python train.py --num_key_value_heads=1 --norm_eps=1e-05 --positions="rope" --tie_word_embeddings=true --init="uniform" --init_std_o=0.0 --learning_rate=0.000858 --lr_head=0.00598 --final_lr_fraction=0.0
Each number is 50 + 12 x the weight over the matrix's rms, rounded and kept within 0 to 99. Layers, rows and columns count from 0.

# down: layer 3 MLP down (transposed), 448x160, rms 0.0575, rows 114-128, columns 0-159
# gate: layer 3 MLP gate, 448x160, rms 0.0664, rows 115-128, columns 0-159
# up: layer 3 MLP up, 448x160, rms 0.067, rows 115-128, columns 0-159
down114:43 36 37 38 46 51 57 38 56 40 69 63 56 44 48 44 57 54 51 40 45 49 52 50 45 62 55 42 50 45 49 24 57 39 47 37 51 48 61 38 38 43 43 60 35 32 58 36 40 44 57 68 44 63 43 54 45 48 26 57 47 28 45 49 54 62 57 57 43 43 43 50 48 49 53 57 50 36 42 29 57 59 47 27 67 47 62 45 45 42 38 54 42 47 46 53 66 46 58 55 52 54 43 52 42 54 51 48 54 60 58 56 54 37 42 47 64 38 44 66 36 63 57 70 46 63 43 56 50 50 64 59 60 59 60 55 64 55 57 19 56 34 53 29 36 60 41 52 43 49 43 58 55 54 38 43 49 49 58 78
gate115:35 43 16 42 62 75 56 51 38 55 57 62 53 34 47 61 41 43 63 51 43 50 51 62 44 35 35 54 45 46 58 50 64 81 35 34 39 67 48 73 59 31 49 33 38 49 51 62 46 39 58 65 51 33 34 47 42 33 32 55 49 59 48 42 46 54 52 49 34 28 46 53 61 46 34 39 50 31 59 52 43 51 55 28 66 44 68 52 51 26 53 60 60 54 29 69 31 42 42 60 57 40 70 54 48 51 56 38 32 21 55 50 37 45 48 37 54 43 64 59 34 47 54 55 60 58 35 42 71 60 64 49 48 57 56 33 56 32 42 60 65 64 61 66 62 49 25 67 71 51 43 63 64 57 58 23 40 24 50 41
up115:41 28 43 55 47 27 48 28 64 63 45 44 46 65 49 54 64 36 31 42 58 31 62 51 48 59 39 46 57 54 68 39 51 53 63 64 45 47 40 24 36 55 45 63 54 22 58 46 35 54 41 35 53 31 50 53 66 61 55 52 38 66 62 59 36 35 54 51 33 55 23 57 39 48 63 43 87 63 56 38 43 50 54 76 44 51 45 46 43 64 56 51 60 42 46 51 68 63 56 38 39 65 49 58 47 44 37 62 44 52 51 41 56 66 50 66 29 64 56 61 42 51 63 45 55 34 44 55 37 41 54 59 58 63 37 50 34 57 58 60 32 24 64 23 58 36 63 50 46 50 57 68 47 44 76 43 70 58 67 59
down115:50 63 59 48 43 73 65 78 37 43 76 56 48 24 42 45 34 39 59 49 48 59 38 53 46 44 52 61 45 56 54 63 42 48 54 42 53 53 50 57 64 45 53 47 33 70 31 61 49 42 57 68 50 63 48 63 47 24 45 57 67 40 35 25 64 56 51 40 51 47 51 50 64 54 49 58 43 40 39 68 52 46 58 30 58 48 56 58 51 51 59 56 58 41 63 52 45 24 50 49 57 41 57 40 43 54 57 35 39 24 49 64 35 50 48 42 46 37 44 58 52 58 38 62 55 57 48 33 59 64 51 50 43 58 60 48 48 43 46 41 54 68 44 83 50 42 44 58 74 53 51 58 51 56 42 33 42 47 50 47
gate116:49 61 32 57 51 55 57 46 58 52 44 33 23 39 28 38 68 47 35 41 31 56 51 71 44 38 50 40 63 58 64 34 38 61 37 62 66 64 75 53 24 54 43 54 32 67 46 44 53 50 59 32 50 47 70 54 44 59 65 41 46 71 46 60 54 41 49 55 57 54 51 44 78 70 43 67 67 71 62 38 51 47 69 61 73 63 51 66 42 44 46 50 38 43 50 45 89 52 40 45 43 56 37 49 38 49 55 42 32 48 59 46 50 57 66 53 49 47 62 65 57 51 60 38 31 52 31 57 50 59 60 80 55 63 69 63 65 47 62 30 69 41 36 47 70 42 44 40 44 53 40 51 32 42 62 46 67 44 55 43
up116:51 33 60 47 60 72 40 40 62 52 56 62 53 57 56 51 50 54 47 35 39 38 51 54 25 33 51 70 71 46 58 71 73 70 59 64 37 49 51 51 48 40 38 71 56 46 45 38 59 29 36 62 33 49 61 51 59 59 28 65 62 54 52 50 45 48 42 41 42 42 40 23 60 38 65 45 32 43 48 48 25 60 27 42 55 57 37 63 52 57 69 56 46 54 58 47 57 44 53 67 54 47 45 58 49 38 62 58 50 46 61 57 57 62 58 54 52 53 62 29 57 44 66 32 50 58 29 42 26 46 43 33 41 81 71 50 58 37 56 48 22 69 59 53 43 35 51 32 69 58 36 50 38 70 45 45 48 48 46 70
down116:47 55 62 66 32 39 66 37 35 62 39 41 44 40 41 73 28 48 51 39 41 67 30 32 62 33 40 40 40 53 71 33 67 38 56 59 21 38 38 47 61 35 39 39 52 64 49 77 49 33 30 52 61 28 49 57 35 54 60 48 50 29 43 60 54 59 51 53 53 56 53 46 49 55 67 41 33 54 65 31 40 59 48 63 58 54 53 83 53 51 50 50 45 69 48 46 27 54 48 46 52 71 51 65 39 55 59 51 32 46 81 66 57 41 57 62 33 40 56 43 73 58 66 24 31 47 31 63 50 44 46 43 48 50 57 39 39 53 60 46 53 54 47 75 57 28 58 42 58 42 68 75 38 21 36 51 58 48 25 23
gate117:41 55 55 39 36 41 55 48 49 27 45 43 31 50 54 54 80 56 59 53 49 56 50 33 57 69 47 53 49 51 53 55 38 61 44 57 48 43 42 33 74 36 28 54 41 58 68 44 55 37 50 55 41 60 54 50 49 40 83 45 58 52 54 47 39 48 46 33 56 50 56 38 63 56 43 47 60 45 65 42 75 50 51 45 42 68 52 47 32 67 34 39 68 44 29 42 52 55 54 84 57 23 55 47 53 63 45 49 41 46 74 62 81 45 40 61 50 56 56 77 75 49 46 61 35 63 34 59 63 61 47 51 52 56 32 60 49 39 49 65 50 48 47 67 52 49 51 40 52 51 24 35 44 70 51 38 51 64 64 46
up117:60 86 64 40 57 57 38 37 20 83 62 38 59 22 48 29 58 51 63 46 77 59 75 48 40 52 48 40 55 61 38 61 46 55 46 32 54 32 57 67 41 49 50 31 30 51 34 70 42 51 46 41 80 34 53 43 47 38 51 43 45 55 51 44 54 43 37 50 46 37 41 36 57 61 41 46 44 56 51 42 41 44 46 72 56 33 67 52 56 58 51 55 29 36 39 65 67 52 43 52 51 62 60 51 54 40 67 45 37 49 47 45 34 55 27 38 34 72 54 26 48 42 52 52 43 76 32 52 46 56 33 76 61 52 70 45 44 33 60 50 78 43 58 64 55 47 51 68 46 29 47 45 46 63 47 41 52 42 54 43
down117:48 59 44 61 71 58 49 65 40 68 70 42 49 66 49 52 19 52 35 45 65 40 71 70 34 39 33 57 69 43 62 54 55 47 52 67 63 48 66 57 43 58 66 57 49 54 32 57 54 89 29 40 60 30 53 49 66 32 15 66 49 55 64 50 44 43 45 59 36 44 52 55 37 39 59 55 47 68 36 45 48 22 45 46 66 37 56 36 50 59 75 73 46 59 55 60 72 37 44 36 41 52 55 63 31 33 46 53 48 51 35 46 35 54 39 51 42 55 46 39 46 54 42 32 48 30 60 59 37 39 34 65 39 39 42 42 53 28 50 09 62 29 79 51 40 41 46 57 52 24 78 38 60 45 49 67 41 42 50 71
gate118:54 46 60 40 59 63 32 60 36 64 50 62 60 58 37 52 58 47 50 26 67 62 47 57 53 40 51 54 51 22 39 60 27 53 58 45 48 75 61 40 32 33 33 41 46 59 49 51 48 48 26 47 56 53 51 59 44 25 31 65 53 31 51 42 49 47 61 31 58 25 26 62 57 56 45 43 55 64 47 44 39 50 50 39 49 59 47 48 40 62 43 60 66 52 34 56 35 53 40 56 69 51 44 40 72 43 66 45 60 41 46 36 41 63 30 39 50 59 20 67 35 59 76 64 73 65 51 61 44 48 42 53 53 61 25 44 45 35 28 54 65 40 41 70 50 34 30 33 71 68 67 51 52 32 62 49 48 38 44 42
up118:41 47 51 57 61 51 53 29 49 42 36 37 59 36 50 58 46 51 50 71 52 67 57 45 55 64 46 52 46 59 62 47 54 41 51 68 57 32 51 49 64 61 58 67 55 41 62 54 54 53 82 52 48 59 61 24 56 55 58 32 58 56 45 61 52 53 46 68 37 55 73 59 52 39 45 45 54 48 43 55 47 51 37 52 39 43 47 66 54 49 62 54 35 51 67 47 60 64 71 58 38 60 73 85 32 57 43 50 42 52 61 75 56 41 75 66 49 55 69 39 56 52 32 48 24 39 61 52 54 53 39 45 51 50 66 36 56 57 62 47 25 56 65 44 63 69 43 48 43 45 28 62 59 70 54 41 32 57 49 59
down118:61 52 73 61 44 59 25 53 51 61 47 50 53 63 47 47 56 42 48 54 66 41 46 60 52 47 45 53 57 31 35 57 47 60 49 47 40 66 62 43 48 47 48 37 56 71 47 41 58 65 39 48 60 50 51 43 45 40 33 60 49 30 55 42 48 52 47 38 50 38 46 54 52 51 43 56 60 67 46 53 42 53 64 42 50 69 34 52 46 68 48 62 67 41 54 52 36 46 51 52 64 66 38 31 62 48 56 47 63 45 43 30 66 73 29 49 50 58 43 56 46 43 58 55 66 61 54 55 44 52 54 55 50 50 29 50 35 37 34 47 48 44 51 59 41 34 38 48 64 79 65 45 41 54 67 36 45 43 49 50
gate119:50 54 37 45 51 70 61 35 43 48 44 79 47 40 54 23 38 44 43 50 40 51 48 52 57 43 43 49 53 55 63 64 53 64 41 44 38 45 56 47 49 41 61 49 48 53 38 47 79 56 46 69 49 39 34 55 56 56 52 35 38 47 61 52 30 61 71 54 58 55 37 33 58 61 64 69 54 75 65 62 37 29 47 63 55 68 55 60 65 69 49 46 41 52 40 58 48 61 55 48 50 55 51 48 34 23 55 67 65 67 22 35 51 26 44 60 55 52 38 62 47 59 60 70 68 68 23 54 56 37 32 60 77 39 77 51 64 39 54 42 55 62 64 61 61 53 66 55 49 54 61 59 49 62 44 47 49 64 37 46
up119:40 66 55 45 60 53 63 32 42 38 56 49 45 36 34 37 48 37 50 46 62 50 44 43 40 47 66 36 51 38 42 41 62 40 45 50 45 42 50 33 31 51 62 46 65 31 45 67 28 56 58 45 52 37 48 52 61 58 60 48 52 56 69 38 47 50 43 42 53 55 55 33 60 63 43 50 67 53 40 31 33 43 47 52 56 33 55 45 43 45 55 49 35 41 60 34 58 45 47 56 33 42 64 60 60 47 43 48 64 61 35 48 46 45 42 59 54 59 37 31 61 15 59 40 75 35 54 54 53 46 22 57 49 51 36 52 60 68 50 46 31 68 40 41 57 25 52 16 45 56 31 61 54 38 55 34 50 47 51 38
down119:51 30 70 54 47 35 36 62 50 25 64 24 27 44 60 79 73 29 57 61 55 46 63 57 31 46 50 49 52 56 48 32 58 49 46 34 76 70 57 49 51 60 31 43 41 51 51 45 53 52 56 32 57 62 64 44 36 59 40 62 45 37 42 45 59 50 49 52 50 43 50 63 37 48 39 33 33 39 56 49 60 60 75 38 48 37 31 65 31 41 56 61 65 45 66 47 46 40 51 34 43 56 49 48 68 80 60 32 42 44 55 63 64 64 44 40 34 42 60 50 50 62 35 45 40 48 52 47 28 70 70 40 33 64 38 46 30 41 51 57 57 30 34 40 40 52 35 62 54 45 62 45 50 48 64 59 53 46 45 73
gate120:54 38 34 67 59 33 59 55 54 35 43 63 53 60 61 38 54 47 39 64 71 55 58 45 52 55 56 55 48 35 56 69 34 58 42 48 77 43 42 59 60 35 58 49 38 67 74 48 74 57 63 50 51 31 50 60 50 41 50 25 69 42 56 43 66 56 51 52 40 43 68 66 66 22 44 45 28 57 61 63 70 53 41 49 47 68 73 49 49 60 46 49 49 53 24 44 69 66 47 38 48 37 47 49 80 72 53 72 43 47 43 52 57 39 43 56 61 59 46 59 48 28 47 54 37 52 67 49 45 52 41 58 42 34 50 53 64 46 54 44 50 69 69 54 59 53 29 38 70 46 53 53 26 42 63 54 68 27 64 44
up120:60 39 30 67 61 33 55 51 50 47 62 43 57 61 54 54 54 61 26 58 61 56 41 51 42 47 66 48 45 60 48 46 36 71 36 18 55 41 54 29 48 43 40 30 67 44 61 53 47 53 53 48 61 42 47 79 65 42 55 42 49 52 35 31 77 44 48 62 36 28 38 74 65 30 43 52 58 65 36 56 33 64 37 65 57 69 33 74 62 46 32 52 38 44 45 48 50 46 80 41 33 44 52 47 49 61 59 71 40 49 37 38 45 60 71 64 59 47 48 82 41 51 58 46 65 58 69 78 56 68 68 34 49 69 34 58 40 80 55 50 41 48 60 65 59 31 52 32 49 39 44 18 42 65 49 54 66 42 60 50
down120:57 56 35 52 74 47 68 60 57 29 54 54 64 52 63 41 34 67 46 43 76 34 39 49 41 41 62 40 53 33 61 45 68 40 48 55 59 69 52 54 47 54 49 50 58 44 51 55 64 45 63 34 52 13 44 56 70 56 54 51 61 44 37 32 77 64 29 60 37 51 61 80 64 53 36 56 41 59 51 72 34 64 37 53 50 61 42 54 61 44 30 17 53 40 24 29 62 60 55 28 45 32 59 63 49 66 63 75 51 20 74 39 85 43 55 53 82 50 42 57 30 54 31 57 66 27 53 40 61 63 53 60 51 38 46 62 58 39 54 41 41 64 48 53 57 52 46 45 54 39 55 36 57 64 41 26 80 29 57 26
gate121:48 29 42 54 50 31 52 54 50 48 46 45 46 55 35 48 48 47 67 58 63 42 50 47 41 48 62 31 56 70 37 61 55 49 46 54 37 58 59 48 59 65 50 70 60 52 56 45 46 49 67 72 59 56 56 56 36 41 35 53 55 47 61 54 27 49 57 53 49 42 13 54 42 41 53 95 67 40 54 47 51 51 44 53 49 57 25 56 41 47 68 56 47 55 43 47 65 54 44 70 43 31 67 43 74 54 36 37 55 56 36 52 73 50 55 55 52 33 55 57 22 45 39 57 64 38 35 62 62 43 44 59 37 54 41 57 44 48 51 65 64 34 71 50 56 53 42 47 46 53 54 45 36 54 69 56 53 68 39 43
up121:35 48 61 46 64 73 49 44 55 12 72 46 57 58 52 66 60 50 56 49 41 32 65 69 61 71 46 37 53 48 41 39 53 58 48 45 38 46 42 48 57 65 47 40 63 34 48 22 60 46 54 69 39 30 67 70 29 44 69 29 64 70 59 47 56 48 55 59 38 43 26 55 49 61 65 71 61 59 50 38 67 46 36 70 45 42 44 44 54 64 48 72 60 42 52 50 52 54 68 48 43 27 50 43 47 47 38 60 60 51 48 57 43 51 71 51 71 39 50 34 49 46 49 66 66 60 43 47 29 51 54 52 67 54 28 59 41 43 49 53 48 61 77 54 57 38 40 44 55 36 44 67 53 34 45 36 67 28 53 36
down121:63 64 71 48 51 68 70 48 52 36 39 59 53 53 76 62 57 53 39 43 36 54 61 49 73 63 41 78 36 32 47 53 30 54 41 42 70 49 31 53 31 47 45 39 37 47 19 45 51 59 40 37 50 40 42 50 49 63 72 50 69 66 29 43 66 48 60 74 67 40 63 42 64 54 54 37 38 59 42 44 56 70 46 52 40 54 54 39 59 51 31 48 61 37 37 31 27 57 62 42 60 57 37 53 36 38 51 72 59 46 55 49 13 67 55 39 48 55 64 52 73 51 39 28 55 73 48 34 30 52 62 59 58 55 50 54 44 44 38 38 37 52 32 50 48 57 63 44 42 53 44 69 61 24 30 50 75 23 75 68
gate122:38 66 71 40 52 34 57 51 59 59 59 31 56 31 54 54 53 53 50 34 42 47 55 72 53 53 55 51 55 64 49 27 53 46 34 70 62 28 52 53 33 45 50 46 37 57 58 66 56 52 58 45 51 84 60 45 45 35 47 49 56 56 51 36 39 30 61 61 48 50 42 44 62 44 45 50 70 36 50 41 52 48 38 52 44 63 52 59 55 55 41 44 44 43 40 50 45 41 51 66 45 38 47 16 46 47 39 52 57 47 52 40 66 60 44 48 51 52 41 34 55 47 72 45 58 36 66 25 58 87 57 50 54 44 67 58 57 51 49 51 61 51 54 53 38 50 66 52 59 51 46 46 66 60 47 47 35 37 63 54
up122:38 40 38 55 40 46 61 52 58 61 55 55 45 46 34 28 41 64 34 65 49 46 45 49 52 55 32 77 29 56 40 30 43 59 29 61 71 43 51 73 43 57 42 47 54 48 53 26 35 60 35 31 51 42 52 50 41 53 42 32 48 66 58 66 50 46 34 60 50 43 70 38 68 57 51 38 47 31 56 50 66 68 57 49 53 43 49 45 44 38 61 56 49 24 61 25 40 46 41 32 51 48 36 39 55 46 47 45 38 36 39 78 51 59 47 51 53 19 45 47 42 55 64 45 49 44 53 63 35 49 43 55 52 41 56 43 62 63 31 49 49 66 51 63 58 49 40 39 39 45 41 47 51 48 46 48 69 48 66 42
down122:50 63 57 47 65 47 34 47 61 40 51 46 53 54 48 65 60 41 57 32 41 53 54 65 48 47 69 39 68 55 50 50 55 41 49 47 54 46 52 37 48 45 69 50 42 63 37 84 68 52 61 81 50 56 58 58 53 42 50 46 59 53 51 34 43 34 76 33 58 50 35 61 23 44 57 49 62 45 43 34 56 39 47 50 37 70 58 58 59 66 40 49 48 63 53 71 56 56 53 63 40 46 77 45 38 52 50 64 65 58 43 14 50 57 33 70 46 63 60 53 51 52 43 54 62 50 57 48 50 73 64 44 48 45 55 52 48 54 59 46 55 49 59 42 35 47 74 60 56 62 52 35 62 47 47 51 32 64 55 65
gate123:55 52 34 51 69 53 35 72 39 41 71 40 53 51 58 51 57 61 71 67 40 51 44 47 69 30 29 40 62 45 54 59 80 42 65 52 53 40 49 70 48 63 54 59 47 81 36 48 55 59 51 46 55 64 64 42 53 54 49 51 55 46 58 25 58 40 46 67 63 38 48 39 41 30 56 61 54 51 53 41 49 55 47 71 40 45 62 39 35 35 53 44 60 59 56 57 19 50 40 66 46 46 49 57 28 41 41 51 70 67 42 53 54 39 52 47 38 19 23 34 52 40 54 63 76 63 47 58 46 46 51 36 58 66 54 60 37 74 53 50 69 45 46 43 47 25 51 50 60 36 54 57 42 64 46 44 41 41 47 57
up123:46 60 27 69 56 46 56 31 45 63 42 58 42 46 40 69 39 65 41 58 43 65 53 48 45 69 18 55 44 28 50 45 47 52 53 46 61 36 53 54 40 66 46 65 33 60 45 66 60 36 35 52 58 66 47 39 57 69 41 48 46 42 39 64 39 42 62 72 47 66 47 37 42 44 48 42 49 43 36 49 39 22 38 51 40 47 72 57 49 46 50 66 37 64 72 39 29 44 28 29 41 57 42 59 30 48 42 30 58 49 59 31 53 48 66 68 59 51 37 36 78 41 36 41 51 54 67 37 52 47 62 46 35 68 28 64 31 50 48 59 41 55 58 57 43 50 44 71 67 67 61 49 40 70 23 62 35 53 47 68
down123:48 32 76 29 68 58 55 58 54 44 60 32 64 50 46 33 58 37 31 70 51 41 42 40 33 55 45 48 56 67 55 62 40 42 54 33 53 72 56 38 53 44 44 35 55 45 66 44 48 59 61 61 45 35 42 54 30 54 65 42 53 54 41 32 47 76 37 09 68 43 54 59 52 59 71 53 50 45 54 59 56 61 41 41 53 52 33 51 53 49 54 56 45 42 42 57 52 60 59 59 57 52 60 54 62 62 67 72 33 53 48 63 63 56 40 39 51 34 57 30 49 56 65 52 34 47 44 55 38 69 50 69 57 70 50 57 62 62 59 38 59 53 26 28 49 59 37 37 24 22 45 54 57 50 64 49 56 49 38 27
gate124:62 40 59 63 52 54 49 51 63 55 41 55 66 68 49 22 65 55 42 29 43 53 65 51 43 31 34 48 48 56 41 30 65 45 47 52 58 39 51 76 47 60 52 58 46 33 49 49 39 56 37 73 62 53 44 22 43 61 36 62 59 53 56 39 24 52 59 44 40 54 38 57 50 31 33 42 73 51 73 38 46 44 54 37 48 58 51 70 46 54 57 67 49 34 40 59 70 45 55 42 43 56 63 49 58 55 58 48 58 66 60 51 22 54 56 58 43 44 50 61 30 66 39 36 45 48 41 57 42 40 66 56 55 38 76 57 62 54 71 61 54 63 75 40 43 70 52 50 41 56 28 45 44 48 59 63 56 48 50 51
up124:57 79 57 62 30 59 64 47 35 29 72 42 23 50 51 51 58 42 49 62 33 70 55 50 56 54 48 60 61 47 48 57 56 41 56 39 50 37 46 41 72 30 40 51 62 54 70 60 43 33 31 42 66 73 68 51 56 54 71 43 59 63 37 68 52 58 47 34 52 39 52 34 63 65 48 42 39 35 30 56 36 25 46 49 45 50 40 49 45 37 37 76 25 37 55 28 33 58 36 55 52 44 47 61 39 35 43 54 45 49 66 29 30 65 61 56 41 45 61 70 51 27 31 43 34 41 56 40 47 60 24 58 44 63 40 56 97 49 58 43 44 44 44 71 59 18 39 62 40 26 67 52 53 49 55 43 50 39 73 47
down124:43 86 32 52 64 39 37 52 33 53 55 53 34 48 64 58 42 29 61 66 42 55 43 48 58 57 54 64 51 48 47 62 36 49 74 50 82 37 44 33 41 49 40 55 57 51 73 53 56 51 46 52 86 58 47 75 50 58 64 29 54 46 53 57 44 57 36 52 50 43 44 56 45 72 38 13 35 56 60 79 57 41 31 52 69 43 52 50 52 46 63 45 25 48 77 27 58 53 49 57 53 44 28 45 48 31 54 57 62 39 62 27 48 56 55 51 40 46 64 50 62 47 63 63 52 23 47 21 32 50 28 51 34 55 46 45 68 36 52 60 33 62 23 65 47 34 27 68 44 56 74 49 55 64 52 49 54 60 80 48
gate125:44 46 44 46 47 72 60 49 52 79 67 54 65 52 58 58 33 49 61 45 63 68 50 40 47 55 47 36 65 49 60 37 60 52 71 53 51 36 73 66 38 63 65 46 79 59 55 41 49 69 61 59 46 53 66 36 48 40 68 40 60 56 51 55 62 55 64 44 71 61 43 62 25 54 55 46 52 62 49 66 51 37 45 27 53 51 52 52 50 74 64 36 51 54 44 32 53 47 51 59 47 50 58 68 37 34 52 80 34 46 36 40 46 62 44 58 57 36 57 66 62 41 62 60 38 60 49 42 50 64 50 61 57 43 50 51 67 54 40 50 67 48 43 46 56 36 50 52 57 58 50 61 55 40 48 31 48 33 32 34
up125:43 53 60 38 30 60 47 57 53 51 47 71 41 51 40 29 53 57 39 63 62 46 47 48 77 63 37 60 53 56 63 44 63 40 40 66 46 30 71 44 50 37 18 54 53 41 41 27 61 42 51 54 58 39 58 65 64 50 49 46 45 55 48 52 45 33 63 29 53 50 53 35 49 47 52 47 63 62 50 40 52 73 38 61 45 45 47 45 44 70 76 48 40 47 54 59 60 31 43 24 57 59 57 68 42 54 61 61 52 34 47 45 53 54 42 43 53 69 53 47 53 52 67 56 63 65 46 31 39 56 54 69 64 53 51 51 56 65 48 47 51 42 64 55 32 48 41 50 79 42 35 39 44 55 50 49 67 46 63 44
down125:44 44 25 42 67 46 46 33 51 57 57 36 59 48 73 55 45 50 55 46 42 59 56 52 24 52 41 40 36 43 43 62 34 62 52 53 46 76 44 74 51 65 63 44 51 57 66 89 57 47 43 36 50 60 37 39 35 42 40 44 60 40 53 62 63 53 47 73 51 34 48 48 49 55 47 56 35 33 57 73 45 29 70 36 63 52 47 51 50 50 25 64 64 48 38 45 37 74 60 73 45 44 43 25 46 45 39 35 57 53 56 66 57 43 57 57 48 41 33 48 52 52 44 49 32 51 54 61 60 53 44 41 42 52 49 45 37 32 55 60 57 54 40 47 76 52 47 49 42 69 75 60 69 47 35 44 43 69 36 66
gate126:57 40 50 63 54 58 45 60 46 60 53 36 69 42 43 16 53 35 56 40 63 54 33 44 63 41 56 16 43 23 43 37 46 44 46 56 46 61 55 70 40 47 44 43 46 66 30 49 44 46 68 46 47 41 33 47 57 61 55 72 43 18 55 28 46 41 50 39 37 54 32 35 37 48 47 44 55 50 66 60 43 34 55 52 37 47 47 59 49 39 40 45 40 58 31 68 47 43 58 54 42 28 49 57 47 52 35 54 38 58 69 42 54 58 64 42 44 24 58 53 65 61 48 37 59 46 41 56 64 78 54 58 64 31 39 52 57 45 43 60 64 29 66 36 43 68 59 63 53 49 39 46 46 50 39 50 59 30 50 23
up126:54 63 47 33 72 55 60 40 37 44 49 40 54 57 42 41 57 55 66 40 47 72 63 57 61 51 29 58 59 58 55 39 72 33 45 50 42 62 64 50 51 59 54 59 40 45 26 56 45 66 38 50 69 62 32 31 40 53 57 49 49 65 47 52 36 68 46 65 36 53 50 45 61 59 46 55 49 44 56 46 30 44 34 71 53 35 51 57 37 62 52 64 46 65 52 50 34 59 46 54 53 71 68 47 36 54 68 43 50 59 44 49 51 55 67 34 70 35 47 65 50 67 45 56 64 76 37 50 54 36 36 50 47 47 55 72 62 50 63 53 59 27 52 61 69 64 66 47 86 49 58 74 55 62 45 70 55 47 42 61
down126:38 27 47 55 51 44 43 62 50 51 47 62 31 45 49 69 54 27 51 72 53 16 47 46 25 45 58 52 43 28 51 52 24 62 64 52 46 28 48 44 48 49 46 31 69 65 63 47 63 45 67 59 17 36 45 64 60 53 34 58 65 48 43 72 62 35 45 26 62 56 50 43 45 36 70 50 60 51 48 62 63 55 51 30 51 66 51 42 48 46 39 58 48 53 30 52 53 34 66 57 55 47 44 51 33 36 32 51 39 65 59 64 50 30 59 47 39 67 54 31 48 54 44 62 52 36 32 51 57 54 58 47 49 38 62 28 47 53 43 69 59 61 38 46 24 32 50 55 41 67 39 49 43 33 43 37 66 49 46 44
gate127:51 44 38 49 44 34 47 63 50 50 67 65 16 42 31 43 61 35 35 45 58 31 39 57 42 41 63 51 48 44 55 44 40 66 49 61 62 69 53 52 53 51 54 61 57 58 38 66 56 46 66 47 29 60 52 46 55 64 35 38 41 59 36 58 58 48 44 54 76 57 44 58 64 60 66 26 58 64 41 40 55 39 57 57 65 45 46 59 58 65 45 60 42 53 38 43 53 55 48 25 58 42 35 56 74 46 38 47 47 44 59 45 43 60 38 37 39 51 59 60 64 44 45 42 33 44 69 51 49 70 48 44 49 49 62 52 66 40 37 33 40 73 36 41 66 60 42 42 38 57 55 24 56 37 67 26 26 53 42 42
up127:46 45 39 59 46 47 64 40 27 50 22 52 51 49 52 76 43 59 65 35 53 67 66 54 55 48 59 48 47 76 48 38 29 44 53 74 47 27 65 38 57 50 67 54 25 52 56 58 42 67 30 58 62 51 45 45 56 52 61 43 53 51 50 35 59 44 35 49 48 53 35 52 33 63 36 68 31 49 70 52 50 48 60 34 55 52 58 56 65 40 51 34 56 46 37 66 55 40 50 72 59 43 56 73 42 47 53 37 47 52 38 40 61 52 56 52 55 55 53 44 35 52 49 50 38 58 46 45 42 40 62 50 53 30 46 47 54 70 45 32 49 32 81 39 53 43 43 36 37 48 38 40 38 62 61 62 46 69 49 52
down127:46 56 40 61 40 30 38 71 53 47 64 64 17 35 30 41 54 32 34 53 54 27 49 68 50 37 65 52 37 45 59 43 58 53 53 67 62 69 53 44 53 49 54 55 65 54 43 53 43 48 60 44 41 83 39 63 57 76 32 44 42 63 38 66 47 56 42 62 81 51 44 52 68 59 62 32 58 68 46 44 58 36 54 51 61 52 46 59 61 66 45 60 35 51 36 49 70 50 46 45 56 38 39 56 62 53 54 44 47 43 52 46 54 50 34 42 43 29 52 62 66 50 53 53 35 37 57 46 45 61 56 35 42 52 48 45 64 41 39 45 38 77 33 49 61 47 43 48 43 64 46 36 55 47 62 48 42 50 40 29
gate128:54 50 56 34 60 39 61 48 66 45 52 39 62 41 68 39 37 52 64 47 53 45 55 36 53 64 33 64 58 34 40 46 55 54 59 42 51 56 63 57 42 55 74 51 69 32 83 65 48 42 44 71 64 53 47 37 53 46 56 42 55 58 56 50 61 57 37 59 51 58 50 40 33 33 48 40 66 40 58 37 56 46 41 40 39 41 44 37 43 64 57 55 51 46 58 59 38 38 56 43 37 51 63 67 50 44 36 71 51 40 37 37 43 57 54 48 32 42 52 46 55 33 25 40 36 47 73 59 45 52 47 53 39 71 40 66 37 34 37 59 53 76 56 53 47 68 34 35 60 58 53 80 66 49 60 46 38 34 39 33
up128:43 53 55 45 60 69 49 53 34 67 56 54 42 68 23 62 56 72 40 64 57 66 50 71 41 38 63 36 52 75 62 71 45 59 72 65 49 63 33 38 52 53 49 47 52 43 34 36 41 58 51 38 46 54 51 59 61 51 51 53 51 44 44 53 67 59 48 43 48 41 50 51 72 62 47 49 34 44 44 70 50 64 43 52 43 64 56 40 48 29 35 53 42 50 55 31 61 47 54 55 54 49 35 40 74 49 58 51 42 59 80 50 49 44 45 40 59 53 49 47 41 51 60 53 40 78 34 45 49 47 51 52 58 46 57 35 52 56 47 51 41 36 34 34 62 40 62 61 44 51 53 31 27 46 57 53 64 52 64 50
down128:59 58 47 49 54 54 59 50 64 67 46 37 39 26 70 56 44 34 63 32 47 48 49 39 69 64 50 56 37 22 49 30 48 49 47 45 55 58 65 51 50 47 52 49 36 43 63 61 54 57 45 56 57 57 56 52 40 59 57 35 49 49 65 40 39 24 63 53 49 45 44 44 31 40 42 49 61 59 56 21 67 48 49 43 68 56 51 36 52 52 48 59 46 59 45 51 45 50 58 35 18 40 57 57 56 56 41 52 52 41 31 61 47 56 53 62 40 52 64 49 42 50 53 55 54 54 55 59 42 38 59 47 49 60 52 63 42 53 59 42 73 65 48 48 43 40 44 33 53 43 48 50 53 48 64 60 33 51 44 43